Weights of a small transformer language model.
Size: 8 layers, width 224, 4 heads of 64, MLP 896 GELU, vocabulary 8192, 8.97M parameters.
Training: a variant of SOAP for these matrices, 393M tokens, 8470 steps.
Each number is 500 + 40 x the weight over its row's rms, rounded and kept within 0 to 999. Layers, rows and columns count from 0. Numbers have three digits each. The size before them is the row's rms in percent of the matrix's.

# up: layer 2 MLP up, 896x224, rms 0.12, rows 679-690, columns 112-223
# down: layer 2 MLP down (transposed), 896x224, rms 0.11, rows 679-690, columns 112-223
up679 117:440483493514481410464566477479456489542435513528457410528412449526500555503494528544486593445444549450529482473563481493504547551522573555482495530538560498548511483446521446486431490539538545493495518534499505569434499522495496577481440532492519472506543547492513549566548451502454531522481554577441495463526472509535454492487441498544
down679 104:390413461535502460521483478501511502511497451483524533495518476540542482504513476546511461431509479546596496542449526495582487566523534539489446554466522541502512456555516575502575554472516497488419445473522516493514541475545423507498493501505497456522479525521463439507539525556500496561524502527526447515502507445511550506470451487507
up680 093:491510489443492519519551510566519488452473603500496510544477561513502519481516518523476437503528520480444520488548495563498495419528435525490475430486525522469452506564590492483478477421455476435396527440487547503508453534487527524458489510520474482497505479559444465499544461462511431516594545536548481553403461603486490483520517507536
down680 099:443537471447469525471466499495480530419479599479509489511476527521443491489490462493507434474494462478483499540483486474454516490496551466500479555444484508424571482519542518555572554505464561465433532480542484479402482546484506499515473472582500447553590481516461465484525523497460420533519533469477543418491451504508500529550481453472
up681 100:447475484536507487509591452433507483432530444557532565485494534538497414489535543529543558485505556493566471495528523502481534496486445544508553535513579503486455553407502508488487510474468416459566507466542543415525508537463464423498526431496481434507495534466529459520483465447505529467421484460555487494469533502467527525522532510521
down681 095:464479464541521464556507489463557510437561469492458527525522521518509424486479558557469532510504507540505494513474543500453486538563437534472530496545577528570548506496515488478525554446438445510557509539516506394509439528490449533502529486478455446530498501515525488579399502481600527451438518482541490509423529483473529476511504483516
up682 089:514495510505488540558492474529499473483498466561529468414410474571441521454489507510478523490550455527579465563490503460454505495491536465589524517505493498470515547478497521511555516519557474505483506487469508584531482529560508524483483462521608474564531495480533563516568544527456504455502513556451524495563451454561463510556456477455
down682 099:469484539469525483502461482445477452532452526524560480536459507484493538522466571501524486508530513437446450452533444565584486535438551484497494526467484527492456529492443550446511506552409500487521518514475502437446434524443452494484488469489487538469528507612494456542493503518526496538498527450507520472483427516461508441489537468495
up683 098:586505483485542506512509485438526439479463499555507529519501512433552458508461523576528553530398508489489480490543511448482509496531522537513496562457514415529518478473444478482496515473500527524525545436560493536514480474476523565505525520534503563432493523513510482532471442470477520473541560559477505405506472542547461510497534517459
down683 092:420497508503484517572502420505512447534413576596497557430576478481475533543485494543461477491490497478488430507490516501480455489551493465466468518449514460520501487495449453564533486461467510602515547457450505566463470429507482600510488566485534472453525419538524530496503517486509476495460456481481539499469530485472495518468536494522
up684 113:566482490485584533487518519526479529507465456466524469450480534505516546492486491483474587505512530565513461471418464513488371451497478445582518507475530513492503433454474442553471524505467529575482516537540488514470462511571492524470539554509568500435476478459499534449487595462493468463430516456398483465619518462427490469516521474517
down684 113:540496526501477545476475515484513500479514500472544501541517560502453497488516529490525456466549540486492536444560522496446436480486521490549499459458532536487451494505525537543505538496507518475480548561512495535465540519502477477547473527466544544537500500529450552485457474510564426536465451528528500505508512543453532499610460457444
up685 084:450505522481565463497576455558542471526538476480547518493503426450527532441540551525507485462542464513449568514506507523459531498528564468510586546465492429462511537560512448423492541514488523508551467447428419536402541522498510509466555507478561506563475534463484505492500453496478491484547465497560522517435491464531563520490518475536
down685 096:566458533516477544458483517498487563439561494556467479533534540488472594533489483489486504600509542446534465512533543464489484486493470592496412526577477560545485526503501481585472510499535522502494616591559493504502544527557507534553446500486448525445528534500479556455538524549505531497558560537459482535462422517506462454534449544513
up686 099:537469524470492480486487469594540476448477477384499454519494549517451478517546437533464473493492590429472489436485489514524517606557503475481469513517502572551512587470541536472499483517621457537574498521487475516561451582510447422509527461508529442470492555501475551445484487492426522496465502516465519467494510486440476453469485483472
down686 105:523518487511465480456503489511527490500488484521469464523491529500436457440499453548463542526471611497562472421572482495515549496586541491499537609534573489595514493516450509510525515507497507488458477497532501439526464493523469464495502529521513442486434530567573570526516472474425471522525497524509521466491475583462457436500469488475
up687 101:564444435478491556429550493622521543490542503427502467505480519442595565493558436528488434487506517513490487483492481495553432483414485470514499551464499564404499494527587493432488475485438532501536535497495504445481530504528508491512524568538538484462518496463458469525533507509552485479513465477453464532494491462510484513454501450528
down687 098:497511432480436455526546484569482491575604522525512544486524492448551455500473446444470468434487520483500564500512530520474453428518578475528451473447507448459470476492599491454460487403524419505484505508497553547516500459579519515505450528548523517470462485455503456468586451485533560451446536477463504498480486499470541486415576473479
up688 078:524410554462443493526499446515492519498449518520500437520467484489557556476481553432470477542427475474484538561504498525530532482512477548446499482509565487535458439540466410534476524520576471509415527560447510522519526496512529520467459538494531589480525576528513425564513529480442519497519535490516539568555502505483481470536508545519
down688 086:413410561492514515527469531499496491568457494496446538535453513530509534518496550405459522525454472443482501566458531501490493493508425484496453527507488541501544557568449479529517539559560476523448437530543481538516514455585561431518443521508425498458464550519515499525562483530439464505561558545532569532487448484515503450461475562508
up689 103:472532567529450532471440442526452433448440537458485510559481574510500511518527534511435439494533540486556492454527575518571484475442478554497513507492485495553482494503595511452483549571539474595500511524552511457469538448479497463460493440509487413461455479506498426478519455514495522455441484519489466572553533562549538609541524407464
down689 096:503548555530535572503468553487443480472441553494446457576500507563542499451551541560522451512479502474496462448545498514530509454491463572507521479518515465562533501462505423504437487504514481514522577462534457574556566483484550498451504478494457459510460492510524573518465453480460492504489537482404448411489444496573512480548526485505
up690 090:502526484534561488553519469482439508489500515406468470513536478525565551534510513462543499527465478454467506475536573490436452503548442523450536470582488434537421473559475490543537568576460528493542510473535494457516457475411420497425473569443503448509521496477420548483538525462508504508487572547451491491484511516535449515501491573499
down690 102:460589495478503406465498586468465486499505545470442562496497499538514601472524539496556464503523500475500499477518555432499449501513510550440490499544508471538499498478498458556568532470498473482524463528433483485626448503495439521474494587510466427537535480424505506454509439463473523548491493606516516511476509559516432538548527529484